Weights of a small transformer language model.
Architecture: rotary positions, no biases in attention or MLP, untied embeddings, normalized queries and keys.
Training: a variant of Muon for these matrices, 702M tokens, 5356 steps.
Each number is 500 + 25 x the weight over the matrix's rms, rounded and kept within 0 to 999. Layers, rows and columns count from 0. Numbers have three digits each.

# layer 6 attention query, 256x256, rms 0.23, rows 33-63, columns 0-127
457539477493481521521509474509518515522499502531506470487513464481501493466491519511487517458494517499457489459504461471483483507464521511495480519507513504518509519493493522496493526523490485504497509506511504505493514490487514459497515489518441483474500502495497543465473479487485509520496488504466470505446481496523507522493536529521509466497547456535529468518515499551478528524470
506526519502512509490523488527517513511511479488456525496508509495476527473484489471494478479496501480456464472487471486503505491478481494471481516506495494512483477493483489489482504492491488480503501516506494451482477460495512466490519505493475471518479521478504522470472518508502488501515485490458465512472510504492491544513492554527504483518507476511499492525472517512512504497504
472503455523458488470515499504516491541472472548493491481522445479512486502489542527520519467500504513497493488477476436503437488502514544494521512510508525511514512493503515495522488527495515494482535498504488510517525499473517451476505495554436465481499508490465540453510522499457524518528528492469488496475522537551536558502494510544519489513530491513518462511512471546487500522489
485533478499509538509515491495496504464488467477481518529484493456479500473507495469534500492495512466504478501513456465513503456506509479497526506507469488537493476487504469487502528510497479496475504493501498495464459520487522508511522506466477512485496507464515496487497542525493521482492506509511448524484523509472515517473513535528500487495510486509489507505505524523497479471475
487489488498502514473499517475482471543489474534505468478501441467482506491470526512515493466504451465420505433523527460507468461521527526517510522507513486480508523486489496511515528499515476511484509494547473520481527480541498458450500477524469492485534508473447532456519512504481510508533494523462521471479530503534536522491535491510506471533508533503534454539523487540493467481530
493469514487485503496530525499530525490519540535502486445500490542498488492514508568570524481519517531510535443500522483499484561475519462507475448472504515480474518484518532492505460521505525533488478495477508531538500456484491522501515535515501474488512472542503516510496456488508529524476535510479498536501494515525476533474504473464508548488522520480525452483491493499501498550524
492452545502532497504479517495487476485552497488480482524482509503513496537512452467493468527497517509513488483514503562486571520503476449493527487508479463489522484505473509516499500496474452454495518494501510484511487490483541496517492461501493458536508462543505464536491509516521520507507509520531506536545510490527497451472526534474515543498530483477486524487494544492493473521520
511559529523515476511504509518531509459508516461519500579476540502498527492451511495475505511468524491520522516487487506508494464467472530505524510506479523511467498461469482459518501466505512469520511516476517497508459509484529532528467421452509521481508484517499524512502478498562506499472464476532473485487518431514548472495484532538468461501493512537475494534486506543486534490472
519522505478463512474547499527518512517482474523493522512482444473479520534488541486498533472503498482488508468481505476481467504523509542522508500486522476487477498475532518526505520491503500515515533540490495527479479496499518469495497493511458514531506504541510546481477496483459510524482514532477474500473483516500475527515481501520485464517462491516522473496460510485497507497502
521488478497516549486463484470454521511552491531473486475524485468438506503494546551515480480485468464432519509512478470519504539507526487462532525495477501479470519483515514507525530461502530545464501481505552418451548515485538519502448533461510481520510527467477498490516522509492473492541495484491492448482510481466528514487506507489491502532493464513509509464489463514504508470500
519472479493502509488502514519502519527515507558511502458519487477556510517496488531519428484513495517454530453503509498519413537483582511484499455536496459494484552499541500517511498483530491497460483542530498472515476504500467515485483520522480526518519498463510528456518539517442493500499517474483539501442485512498467507502521527473509524498487526466506483495481519497495541530526
480485529483460525534491526492475557498491500461475475523512485527537492519503527468500529520493496537567502527473519469495532463448477476500511529505488516515521481441488508476518520519512489530508495485475538485532517515483518520475548534496504492491465474545466506529491439475435504457481495496490467499490536486492557511504495537472452479492535512512458456472511492522514470517486
503484494478479507503481500511505524526538509444481476531474577520513469504501502487449499514497496452532477499501492504510530506505506489473522522477486501480515509572499488494492476514468526460463488493481573489517526467455520508532511495473505498500507541492507495480469484535520442541472437526422527514522479488494514496504531529547525515523519470472522502449496475492476536481481
490503496480527501518509499507481463511528538493522515447491545499479491525465497548473512478484505513499502504505517511544482526549555484479496448514499488521503506507505502495507477511505497501470553478505517450523522512527533464500524505503531521513524521488481465441472514515560495505506476481532498468466526511514462485518472492487510534494479493463487496526503552491493525503519
505514517499500503500523504523483515525527529493470491499511483509498491516514478471528480537486448520526471516463480498501527466507474482496479505544495469500498456483500533487495451465483509515482480482491555513514469509536493521476512496475513487462501533516503489492502545494471481479509518493517491458516516457496514483518446500521466504502506473555480504491470520538498548500513
497530515548469451503483497506530529444479417523509487538488456491548553472407491530482513471501499496467515458542480489468499541461530557447531533526486499516498549483429442483506544509495489483527470503538466513507484496486485464503488508494464534492472464523533523493517426517496524482469499514533487497484528467483468531476514530460507456459470520483518475510460503512485442488492
532485460500489499483536458506507546498477512520510508460488522500500500453465485500484520488568505555528565475487480466515511533479522521486487454485473483503487519539524460505486486503508514484518501509433484511506464488550500526501515507492482490502494464505480485502515450491429481464492492487483474554488501530495481486460519482507494534480510521477474484476532519471527464542527
530471496488496491455495507498465478508510496493513486434548489532487487503531542541571507534554526494501486454528524535490452441472499496485480441461535514483472495457496575486506527545490542536514479561534515488500526469487482458512464504498525528525518503482440511494520541488461494494480496515465501481504528504535525510482507515479541473540481484483519501522478495473507490529523
442448512530502490508484427468524543511560498524453467452530526485525491490472485443461486526532459525465460506482541502538490499535452464479520517534513520489483470557481542484452499513494487484538475487531541560499454509452464503499507499531490464463517494426496477571481496517484497518504531501509487484492490504493511505499498499491507488503488463479507495501506465505469510481512
472454488499490525468472494506502498539539501473472530423485533481533507527489492453514527500486477518442474524500514517509480534472477442562530526531446548511480502505546505523472475471450508471510556548463451499499494511494494485493508475499515510539524511473512454518489543487515421544549501452523506500489470523527484504542480481497510576496474489480501517469503477465480549497466
486542496503517471499482520503584557495496514500467537492510524462448472488485511535532509465536485532472505488495513447480502554460507532500497497501480551534464487542520496531509492521498537540569473464507493507526523472527456504431559469516535495489501491497546463515534461510479470462530460508480443474508496528526485505494517510511508501513528532510527490525513487475479484473516
474494537507503521566534536523459546471456537487527482532518486489507492523514538510505494444522529495499481507503529530500458409497507508509479462481518487516561482509506556513456511549478499501455537485520488505524526532516514539455518532483504464451526480514520527502488447498516475536447485515529519544498532505497474505499491486493472510449531478455528397481518515554489480501488
525530490486522515512511509504505485532475505474500506530454472506481477506504493495481479515516481446496478513541523502470472459529466517538509486511468490549515478480461453509507516520458528508465494497501479526496466558481554473495498488510520501563487521506456488505474501477541507496499528480484496460504520483509498435526519491489509478527508481485489545495478505503482451486468
553488530530509496449477514490515487526498529462498510537497516498545585553489531462515479501483510481509440513521481503506530509515451505473500531553469489565510504515490505505494530471510503462506541547580509489525491482445503485516533494551555528525485508510526491468473506462523490472516491451531453505492539536510544505562473481469511461486473485507469509522490519460466544486497
531523503496475472541546506540514501412466468497531481479454503546479493536523506518557494493484525514507534517530493539466522434483468503496536481511486458517494486512465476511533523535487452525477467509518502513500507478519555476490519497487512511485473442500526516511461444527491518484469497528527522496509528511501501486451502571512506542559486484493476492535505549514532482503512
449482508483505524492505533494467505505446507521540487502497476492470500489514491477496512544508522530524479488503491539477519497524503482534510502476526520503524481520502567492507531499473578498508504487457571492490517473489510474509495511504557544513517527489514525519522479497515538492458496488527498422506522481549488538466485476488551484505465501541493495525471502471512474533552
468514549524475439523487508516538474505517523462507529496448530509494483489440488462455546494493497498497495486485510541490549501500478505503479491492477522520532502482440506472497502523515564488541475490479498518486494551491483493504541458473440514488480487491519505481515494444531494514502485502551475522516528475526484510499495481500480443445488497490516471461527508544485514503496
478512513499476509476527481483507488513462519493514462507463455533478500476509491500487562467480484489471513426505470481458549443473498520566469495452506468524563514456461503485510458560465469479545496463519458551525560528451490483518547492483465497450510463524493485504480454497508530506511510534522442539532494504507458475491507470477456511488515499550539470490557527527507500500544
456564529514502475498514534453484529468460512501519517507469503512481510502482498497531500474497466478543486514523524514511513466508507503500487476477496506566458484500491515509522512482515483536502485517508492516507544506505500497524494497525538482483529515498505522455478504495486487510488458496512456471512538485497479505526479493525534508481517505496496461527490491479495515479508
479499497496546497496457509517527488508470439496460526506507536500445518487498487492481515491518525508505493509471523490478517513521489522481512529514520497550494543456484548502469530504500500522518473542486464535468506538520496496533485517467546509482491498467485538469516489483472476490510507521499452515527532498475512523561488489508471477459501513510508517500499509474477507494513
472480495564566499518513524491507476430526493533521519486527529509525530504511507475486508513475534463442487533490493532517463475563540478520536496473495521505486507503475482499492478488466478498463497489485532474494467487491502478526478492485447501517513517490515514498458556474483531490470506486521552491486503508508469523503515493527509474508447508476474488483471512484527532478506
# layer 6 attention key, 256x256, rms 0.227, rows 33-63, columns 0-127
517508502480521488506444496512516523501491505516490512511513503508461490504521510471511518512534502470536516504494511498518510513470507499501466506513484487525503511526478507507516525518491510496517492477490509498522488513529480493491512515534544502480536490485478509515504498504493510463514544496513476511497473505471501463514499498499515525477527500511495504507497524508495469502528
514494515481530516502493501503496514504505476478511480547492498499504504492510508474517481526498492493489513467510491525502500494463482496532499498483481475510513504512537510515492519536508498490498499477531500465487489506494485498480481507488499502463528472505502513487503508496507497507492514498507527528477474498490467433472539506491512527507508482488501505502501515521494501525501
474524480490491491513480487461499506534495502496485527491501485506528475506489512485492511492456467499479510487490513520460471453508486534531520511541534486520518512459526498489470486499523481493505508464509491487511518509506514466518489508496506486523483560478510498475511514495516501508493480495482500513505477456530526509528507524486497478514468493522514501533486549474519505482478
521518492498494483494461519511531491487485514491509510504554480507526505466474472493497485481478524520496514486498506521479537503499482499511469520486506491520497516501508485466492468509523517477507515502484468461505512482494473503503481500530506498465488501503479528485510523478492516489492520496488494488517488506471520501470489488473495494500509526457507466491465515491484555506485
497541449473509481532469456494514502494512467485476472467507506507524464446478474526509505512486534536509504472505518520494513509484527536496485497489523474516488486489514488483478502515523520509477496514514524502552499497509526549487470537499486508514482576494511494495524508514524480535510489517492463507479499483515506513518512510491466523531541487521505512494521554486519500481508
516452491532496506508529537489528513490487490517483477469490490476498516492535484515505529491513526538552504547504486487525529485544480490454495517555439486491531513493482492510511516494495528518462490504539501503510507498492478481506469513513505502523480495490495478497493500528490502506518515478512499496534518472472485482528495494502519517497522470454514498501498473468513496511504
527489522512506530484487545522484516515495471514474498487465501520470497530509501476499494521536506504523480509452519475507529505495506473515486470510481486470521444516509532542514534481490547511532490466521511471528476507523476509500497485479491511482493462471497450545510465483487503466509497492522457511524495492500513499512504516487524506469493511477498498497500518514501483529500
492569526471482437531467494487493472515537504509508550463476503574553486516496491507513480482447536457549507488504486501450571463470535509571483532443553477509525483497487504472498494512488531500528472434524483488496544489476490468480510465548534494520528551498481522470494487478490500498493477488517495546492478505517476436508503478487507500478484485511525507531515521458520491493522
474520484480493511506495476517511520493495542481511518496498504499462483505522473513510499487494458502496496503485535507463508474492480486505493526488522485513498500521485513448497484464496498504524507476495498513496490501497506480534514479485531467524506505501535507527501505501501499519539498498559499507523507462503496499521522501501461543537495515517496512488515498488488481464478
508528464481474496508493501476518519502478491503488487479509472508500503487475510501513530464496516481515477485522528518491494507442492497483494520503495510508467513491496478495522480524528480497510517532516538505517534501506486490462494488554528514528490541474508494455479525505538477491487500499488493512477459508492514519465492535498478502482505518511501486507522489480513519500471
488498500542498484502528505540507530495485479512517499510509535468460487503517512474498495502550537488532500571500495502511488500496495459492511498522508432483503528522476535511521510454483521504492488458509507480490480506499530520473472513473548450505470472507522474542499499497502503450539544519535508449495512523494524513533494516490498500479511514491477502506466431490504476479497
472464541553519487470486496499530556487497477500495527489511495505520487486514517492462509509512509521520462487484502523526495516518487495477508535533500488519494487536515520504483495493510460508501489490497473537481473490505534507510477538480470503513501525468486519537452478509517505482519502485495502473488543504484486486504510501470504507491514507498550512508522475537479481494498
495530532491484444488450491455472448525501536509501519468471464561539487494501489486503487481495484471508492406494525505485502548434554500531515492469487496522482484520490493492485482511507529506528524515524501536506528490477487464488515515540484504453524477496482506479488482482523538535482500476505487565473482503465484481500485470496463486505494493542531502507522544520513485544507
534507484457507532499465479471512476533555516494503522523487524511552481510469495459542515483409489525502514463500483528520490491477498507520495497502484523481533513549453517497502489507493485476442495509503476490494501452446459488506512524549491507486506471494478525499423514495515453507505492461512509530469420492514526466481497518494477521522512489552513518512529485519521542469508
530538509522514500487488519498475509530464535473513508464519498532508494484501501475531496483480492501478513471514501490507457475450503534484470516507468497482511491485503507535545444472577479469504513565531475551481538479517470471510484484542480502523520518511465504461498516480498524507493467521482504532495497510513490523494483464487493486512484510481553503483514515493517505513508
500479480519527494463547542512536514495500482490512494513535514478496508476496506489511484469565473512509480549505461497486461525527428499506463501485484517484458478518504503546476484512506530490522503508467516538483502512534490489454523483512493472497459462474510451482508513492460502449460498464466491508519509515477478524510510461511484487489512488485534517479517500458484467441533
513473488523498543519523534515518526492494447484492513538535490506452532508507531514464488550507462436507514509494490541509464495550485490508460524500514486469466523475498475483498502516506506464511533515491481500521492512490541515497506478505492497498482507516493529477491480509527496466476512503472511512501563487485502523500477511503488430456500522473501473502432518490495497472486
540462466518532558490527478458506498595495454493479486487485482487453485528503520497464522554583534499497525501503496507503440499509509531458528458507499485477552488497550523518470503519507524483463487534480526493516488559476561473500516474497458432541546496449515448506476490514508480494472453504469509499498527483534485499523512482466502505490488453497494461454500498502512492470557
522487554500524500527501494453503499502545495493489490489488470502553535519453509547518523501486532492524482499528523495532513514495496473440497502483539481514519521503497520479504568502519506536490507517493502540517465476471540486504495558545494499496490554493516458497479474529487501523504467510504516530484498488475496451512494492536506516530513526534527576525528499465499549502519
504508508459466498475435544509484508533480505512487484524530465523494434531512506497468460502493506509539478569493509512517511496470539505520517503545490523510509465520552524496473536470486513502483479487510535531501464459547525453497464482492493505538539504492476493507494505458493484471451534458534494477510519577550491476533495450453522529497461475495458468498499532520415496489477
508452534546551473519491466504521503520525546519470482495488477413528524496468521463554528445480498570486479497494510530464484568485552499435568518533446480527535549489484554503512574500428559493486507485557535395548493471520543524488441535500583561449581479466491493463495509528473475481576475506543459513496500458509521484489513564500499521570512435445485505495503481491418518515457
495510538513448457520549493490493527510489510496493544511509478562517509538529493486538493570498491513504502486490485504511506475497499508485497474458515479495516478464481544517485475544499479493518538484520541539504506491542508501490477508555459503465482511503541538509481554494483529529484518552488500552499502496485522565487487518505474498476533503501550513499554503486534459489510
468534468506543497461458467453459454496485500495472505501550464476478484565518527543494481481474521491519493480546497535498543502501560499533525478535503522553471518521534545479522510508461507532501466543463493519462489489510555435499509527495527495486532464478457509460514550498508486472503498479562498466481524480551485534479531505496509504537499486537478515533518462501506469491472
495471512528531480477471509517506461459498517497511512532540478462495529550497501474472515521470441514517547471485527527469471483534472483507504477530518553468524507497525489516499511506486519487489574532501447510509496482498535508523461486477489493513486508465510486490511450531529456515474479500536539468495484479488478485508505521476493524520530507471469522510533531467490471475481
512496491509505504517542526534471554506478505516498511561443500523519484464483541519483495525441499458501532538476486523475523469509497483515480504547473544504471459501504495562485491471534484454504505516469526517465492505521483494468554507511531463560512541495538487482443516439492524510483519515478509467510484513512540504482488514507477466504504484505481485483503498554495518431547
490502489566477487496530528497503486484505550467537471539503575509476494500495477493449477485482495499492488517499495492496526508511537504466504467465500523495538467503535512511501498534474536524469472540447557524545508529489529518535509459495494463505518488543466483532473485519513499491513498533511498537495516535506500529463459531536507535501512472483495468474521525513522489541520
455510482505488493490490521489534455520526553508538503504501509517533498463488465552482486522473483488445525478514462489463574494434455503505507491464480549509552551467497509535452447501498549520537547424431466485480541515516506505530540476512520476478532461531463511520495539493583492529504550560496508506495526468481490477488507493527493547479494527473480535512545514508542463543530
498484484473481492450531519548520520509498487492501480473465450483507515481535509494465518480534503477484499498520510511492529478486501529499476467506476497473460503472499526480522478476516485475562458460499526539504474499492500514495441544493517484540487527457521493481471496487537511522496506506482533506526472487451500477540515505475474528498476487470470505471540472499533486514481
497523531462499463512479535467505496490496540504497481502510504499492503510484487478516506472497443521494470536522507486500519502467481436556499506479473528508504490495496501544480498500503511485499539488443491507538472510510488507506474509495522528482539525567510477468488551492529479510506495516503501507527526479511524543486493524521527559506482476461448483524555542527502489516508
529449489483524475512467495472512512462548582505439477490467506489495509552456526461477520510493515530524529522508501523539477561480508494499555465510523497520481538519524530501531575492485526493493477524498504473538496505502457502480472478496515528520501468509497501471506466555527483492505461502526490487504487505476479471484551469531512502542519555472457537537497450489523549515505
487551496503498489491448511534533512512500482529479472477503517495466494518512493512500432484490482479473465504498517538505524490468531498507534533485489490467433485521524500537498478482479540594482495513490519484520495500539501526503468476522495492556526502495526452481514538524511497491492512465493519491449519505463496484512537514466532483514478473446479541514505480478498484464449
# layer 6 attention value, 256x256, rms 0.202, rows 32-55, columns 0-127
486561493450496476527546459556478509458484522547452524503467498478526507498526542496517484453507511501501542581499507506500527457524503546513512508553512507501474476537483500522509543512515515498469506509499509545467462511516480490477495539469552495477506499455492527516508498503497504507537502503494523498505528497513488506447478487512489488478516409503492516507480468538500473490478
521475454500509530503499483522506487482501508539501511546474504517519497540496484474536506446507483502572487453534516509532507494500497530493526522530507512500487479534493489487536506582478464468478470457468516496472527514460452508443536474497488533493535492446487507500442504525470522500553505523503471520477471478490490501480501502495531481489458515521517484501514538544439563470513
507530481535449517528521416469467487460479516489478509450533526524473559465469510522474472483506513483467521460479518515513514486472491474520476506518496505537481440546501472448428482490532497495475496496467492487517490504576506513511488462496521510522521529505490514517453517543554484505536491486487492480496530560537478518465531515566485512500527486521494512532509482527548499550508
467503463525514529493504530477517505446494500510483546502538528468493507513505476493464495478530526513501568514522492549507488504506489536538504486496558464473479486512473478556474512533562493500557496494525457525506504456497496511493515505470497480554469503507524497470519495519499487493485480469503494514458529500462475502504535503497544502456498477495503515528505508496470482534448
508479528443481483465453509530534494519478495515515438497536515528523471485511477537432505472460518461490513480496509520501519488480501489497488517468472538556497524491453508479515516516542514478509520517471501506525479498487445482548505497502502525519554503507481505508504462516546505500466481464502509477436519511431523468468484506555509500523485442440515479499509481481485465528536
477480480497479468454492476496516478500441464487537526458529523494511502518539477508486502522496506463475493493498478591497503549491476501492477509495493498558492489510487516485496482499498524504483486496519484535492475493491538537490518495497498500571489533479499524493489531479469502486506503479521493505500511525505512439470508528485503474452506509511493540443511569483480490508495
516494494506492541510518475491514487475544499490486454493498481500507524462489521502487531458506492471509530473431548488513513537485468473527539483532516517533503507497495511466504468461455442505538491554502496497511486513534474520527516486518493518487501485545491511486503493521486510499495488542525498509495489428513480505492486536528503483446484497516530505478468502507494496490497
517476486469495520451492541494486486508538503513488498524489536502499498471512474473536482547483496486514513528509507509521461505495470492538477522521499483513500470487440503482501455462454533458446529514510529482503498491523495518489516520495504479498499559475515481446487469487528503501504497511484518525547541535487507497534507495505504527500477533499481494529492508509533490471508
483479520534516501540521466503475529476467477500484484520510483489513460490512480531465500456513553455477509477484532511492503480493493465488513507499525556501485518474465480520503492501526444453502508514488492460498497558486528512504492496499514450491509479511453495538492497499485495515461512488499481463495583476513478526532527517514483476498482507473473549499491505529522463497494
552460527531458533524516490503528503506514534506502497499465496530506504454503510478494472509475519507489506531549516494529521472503489509526512470534483530536480447473527528466480482502524487510500483492462491528485478468520455480525503482526474477510538521483526507467474518460492478466461487488492515517500471504491537519510524518533515508478540488514462501488580505516528493509513
463504522474511525489467546511463486464520509452513491471514526500455524513530499496484449477473512484526510486478471437507478498515519491488480474520465498524506476484526491490488508489528487478533492479481480513531447470496502508508527500438523480523499525518487450497549486484511467496483508483501526511501463458469519501521500531525515516483500528469483482502503505445486508469496
528502504515486504499476498504514460477544497482545444541522475485507508479528465507495449457473498555508490500511531520503458498441471538519484466445489483491485520505510527490491495477475481510443522529504494494511482469501486517516496490502549487489496473493479494501477538481484502521513491581468528534524480497472532503507534480519491460486517562460454521468510457488512472479483
517516535465572444469448527489542506476501511610494490485506530498527491522472495451476523537493536498530515553518504480519504517505497537522537490473498526478467475484472501485489510491494485440488498504482527534529500521464499517539503467510463518511505567545518483508544502483525512485544534490494523532456464518478521483534537565520572503473496484485526549538516503501534470504443
508493457477515478480542478512527525482459548518492491488530507485461511479501500529486546472502488493519504503530521455463507480516528524505439522502493538529462549454509514500521535490487522516548496514518528512502479473515535554525483498466513507438474502542516468493493540468499508527508509504453543530511501474529474482517490521503489478508512544513497535456522481483472462505498
541469489474519485455490438511525541543484483526476485488489463493508494507507482518501490476505455434516514505528523501497478530519516542522460457552503479477509514507520514458533455507488510478500506479500543494494522485506520479506520480520455486499498479476423506469499461495474482501507487480472500517457503562470503515457517497500500491489504478492517469532547521522513477518519
527525521496549446566498477509546525501507446517484491464539509510485502498511545552505435491513488466519501528469496490498474490468540503483504471525498525553490506486519502498478471510516501503484509507483483516491444522593498514437486525533540505520518533484480526483539502500492493502512492508482517448471530477512466531500467412490465517493488498489534527468479460490499466480522
516534479500506488489473502519485471496504503437510479468430514492516512483489534535506514531496505448514505499541486480514516493519539446522509514507522486471481488500514500517535456495467514534501505447465496487525510484473537447501496468485522511526500514465520482511481491508483515507459470481532485577468510524475482524478494503532467548480479476475526474494482504486450512471551
496464487484500499438535504483501463495516475502527463460462498495469469510520531488509502512524473537516563495500418551567539515539495479559463494474544502497487480533508522521563517510555408532486543509440521508519480518464509491518537455528545471525522502454489482465510440532538503512491507506458554478478494491498477504474510483458483467509522504500541519540496539471511498475478
511455457478534537480434565516473472516573474494505498536450510482529546500514495462505597496485447543470470468473469498514545499494500505494483517514491487491472523484498534510534518502516505494477494514494500468461548536447500457531502515528494531548483473511555508523519541536506545502506475512498493497464485571451554465524503500490517531497464493590524492535518494454518481488505
473457486476468519500514520502503513472441509509551543476494561482507468545478484529516511513501467514493504476499457492515497506492462501502450482495544491460489467522498450540494497499507477496542518500514467502513553486474499470469534498517513492502471471473484493500468470548471523541511523482509480522478497518478551488467503466496542491501504502506507526497502462481521460507484
486492530533502504539526529489493488485531487495493513512506507462490449520507473493478511491549496524533470526471512482512534458513513469479534494535504498485482464550464485525497445551463526465528493476477474513498526495467536503491481502479494470500463475511550505496516463508502530520483536487518513480475501476517501516489535487470500539538475497488512480512468515526484529509528
487498516539491479505508509505506456499445525489544488479521490521510489473475492552458523483502489481467490491546525542490497482495525488503484478548471483544501505526462433468514541470503466507542508485509457521508462505521497483483523535454498517531482468469508462467463528523506497496512498499459503520552534524511516470483505507483549527461497525507487516490531506454533524524525
490523529499505488508479437487474472520484464512495516490497485503483531491488528452538509504539535513528515497520489545499529525533499474518530529522506502502506500490455508497456510486482527502527498506546509537478472485524452464540548502496547520520514515520501447546497488462488515532476525465495518500487465464487482537509506474488506459505519527503498544497480515491460491478522
485521510539471499495497481489485504494542491483518483486482510527507528519488486487502489527505497533518521510507479467520481486502498506509501484497509476523474516512505515476475521463502485507529503505510498499524478518539533487496525512501517509430493474466475491489457502557443507503486487530502484475558496526496513522539520512500495475477493470581494501485505530532466483489484
# layer 6 attention output (transposed), 256x256, rms 0.778, rows 32-54, columns 0-127
521442493539504480443451488480521519514519515484493513520551497499522534435496525471504511507497444546469451525506534474513535552542479527446510503472532460510480477519473513509506506481458505515517523565508489497505524509484480505461494498490475512558507519527513508527526520501509520463460493508554539496464524509573511507519471487504507476485482561518488507486499484498516500526507
487491458541513514523509492504466539552485495496467469467500470499461519459482530486499465486518526489481545504468474548516536487455566525514501504468485495502504497487525497526505507508527511528533500515519514548471476485517494513459457493474469465529484513528470530485534527499499496507508514494498519471490513522491517505524499488478476553502511503508483502457476473467550475443448
503493458503502510460442573481508469528528473508486537476562501474525531477499505480504488515529494470439497470532475459501503539499470502503505538532512478523478525509505508479536543540526501513515487483511523519486497540451524475492475510468534525534452539497517524483525517475475525527530502490508486494461521438462523463501511515451498447515479496501524493508494440518462527451513
470473516485516452496467526486522490530493488500484461492512461597492487499502527492542500493506491467514485467506527520478534515514482506513471513504483518510504518518514494519494516418474530507439500513511485509504519532516524498526457497495479515502516469508476511493469534474465485456505498497500477478491524523552517503484467482492483487496554490467493452532470499509513530458539
538542487523495541483504493481515530494507511496504563487500539524462502506518514506493492484460496490543495519510527480490479492485461499506485531519507512524498535488539501505491488489489540496512495486472470497519517511525513511473507503495484462486498502554498491528433505474518472467522514502506506504513515482520509563487540518456505425474541517507548571535507498544473510437493
501482480533468537475502482516479483542487515561515523533437499512477460455490503489527519469447507530530525479492511468484467515526507516506527505478530502514505531490527512541507506496523512517475508544480532489508523490525536489504502517482484544488461504492501527518477461474469460469491498477503503470480508486543472504524482523528520483485531521493459471521467460479521530512510
463474493522519499408483564541496457498520540498523545467501502516466482545540482485475473468513509519541526510549547514471516458472501526512483474493473499468486505505511469479452495517519492515479533490515516472519468459501530468495541497507463451476483536469460532520511476488504548506531490483490528496524508517529500467470519459482510509536509483501501512543526486502513496454454
517522481496469513532497477491496513512448507465532454467496512475530475477487502502502512480497499525510498502472502458490471468534527547533471484448540465508514521545479495527518490491484496477494485437501448484473516491504479503483510464507500536488478501510470496502510519486449512519514466454516508477489499456507469505467524464504520476481505511498555531485491521512538515534525
489425467495480494467488571524534501475542512472504484464527485523489480536498491442458500533505514502516539539503492504503519525474531464502504516543435477518522479493454473494499511498481450490546508495542525494456499487501508489565472495472491492506477516459495457500488519500479525490525492559499497534519478530529543530479514497490536509476536500505517457497494480511503539474509
509498491545519539486444487542492527467484472542525482498488478516530497480472541502514460436549482475489499487521524506502438531475483485487482517506518456495443518532522509542522476485502540499511496549569526497481484526496507506529496542513498487493481537508508541510497511527458495471549474477503503505490480504502509524523514455472532449552453477521520516504537421509473497515504
508493508460443474458484511475466489507458543500529538505495519512498475510517494478456487480472447480502531466463546538473513485516481466472498567479509531517519523574524492500494493520520485523503487528467468473525484492496501455511549455521498513455479514504504493453480488519499487505485506530531495519496491490485451491510472504488492528507497492500523488516509518564466488499528
481456512518521515542492497505468524512499551463498493467477523465497492466471483496501539508474488492521509433503495485519490488503534466506486465515500472470592514494450503513535516491542465491539486450512485503543508490502514478475514521552439495474497491501531544488527502490512540480539499521513499493531454524471512505500510499451493542508496498503478483507500499509483505498509
495543508536496521526470529480537544517453532470495534521536491481507477506499536500511489532487501449498491485503469471473494521506505499473517514519514469533496509532540482504494512543419507562507489542484491473504524509550504504461502453528525503535482483505485453493498524520515480457476451514453529472449490527483443530443515483496460453518466455544510457468491490489518468539463
503514510478516505446433511523462452475520484525490510520509494489480564525527512454474475525496521467489502537480492583553489503515485485468491495493496489472510454544462520490484474443555468488492523495528444459510536513447488537501481520530459527519485515523473502520476507499566516458521515478523485505479524487505561503486489514463504489512476430522509470506451521515547483498519
508577503512472548541478514515513521482529553510512518520510518491505473500517477507477510503531515543520495504549475476545509468492502476502485487467493508514470471485515481493489488514537507491516440491488544537490533488513524532499479530490503480505493508531550459511496517487454516469514488510531527500453485458548538492504473499512487541494520473554457509483467507449478528457486
469461532510504507528505525521475505526488494459491521532516529481510492466504499444475540546479456526536483513435515534511475494456442529463526494495517474517476503521493522454496523503480547476465521487491498475508505477498516479508465520494490510449473541516511500554524473474563517520467454509543511497531494494524515522516505512506479482498539497493518497509555493475498501484445
502477479476484510488502453492513549495484505499507501525523489471571491539500480490479479507482483524502517476518546489499466510485544555459460459504491486540539504493475525514515502489577496493480512523552493498495509458502479468472484505488479498494529476505484502496511495516408465524503507563528468487509466468480488486521498543512470507490474502503507503541471525505506475498523
515522487475530530506485497505559557564476505499478468461526495474518452521540479503533527501515517483488462504477508468485490485479484507516533485529441519467519501517532513509456436513481530473480544463507480528465510510496464498486481581450500505536530488528493498492509485450447466446493496489500494468495491498506516529497450525514504517501492491506509461459529475502491492554477
473535499430516463508527491505536496528451507485518522495521490461456481466522470534513513490489513482549539527525511455495455564503491489536468473549562540568503488520509452496461487504490445508504528473470493449484490497554481518451512490461486480507526504498510501463521492455540468528485525470475484523498457436527477498487508485530500464503504529455490513479503509476540520528512
515540513501511491503529446466455526496487499525473499507479495478478505477517480502511521499497498454455448475512516518478493499513488549553549528483518473509559502506496476488507517456442483481487501479490545477462488522513465471520458507489478484522497526496499532517522515451443516491497514532496487508480539516491514529482487531523523497531521492537503468516521505472494520497532
524501501519480502499508478493488562523516484478485481449517488555515502499540528543531518526485515484471515513544465521511508516496541519511503517448483483462503496508476512475503499524487469520490525472481520505511500499457468521515507511500467496465524486522460439538451515539474451506520523528494518487543503508459503463502464488474512535478522497481504492532514485466523493511514
485467453462501533489504485494461504485489503547478524467470485510516573498520477476526471485477478488493501511492481512520487506473489521467494491472499473476486519506488487521514502526518460475523519487522494503520500501508518467498479523550512455503522521447546490453484523475464501468500500530517482485536493444484507519534554552518495491471499513509547528480467529511470472434502
529562494477523503460489532459470501481478526517511494510532487537471448472485518570442493504525501473484519501451529487507458522506487532478477466471509567515461535494480513477526466495507522507513493516460455489515512472515553527502478502488497530493529544458531545519491533507502506483524498475491484486501524516523513472454534494529510526505477475500469457519506470547491477524492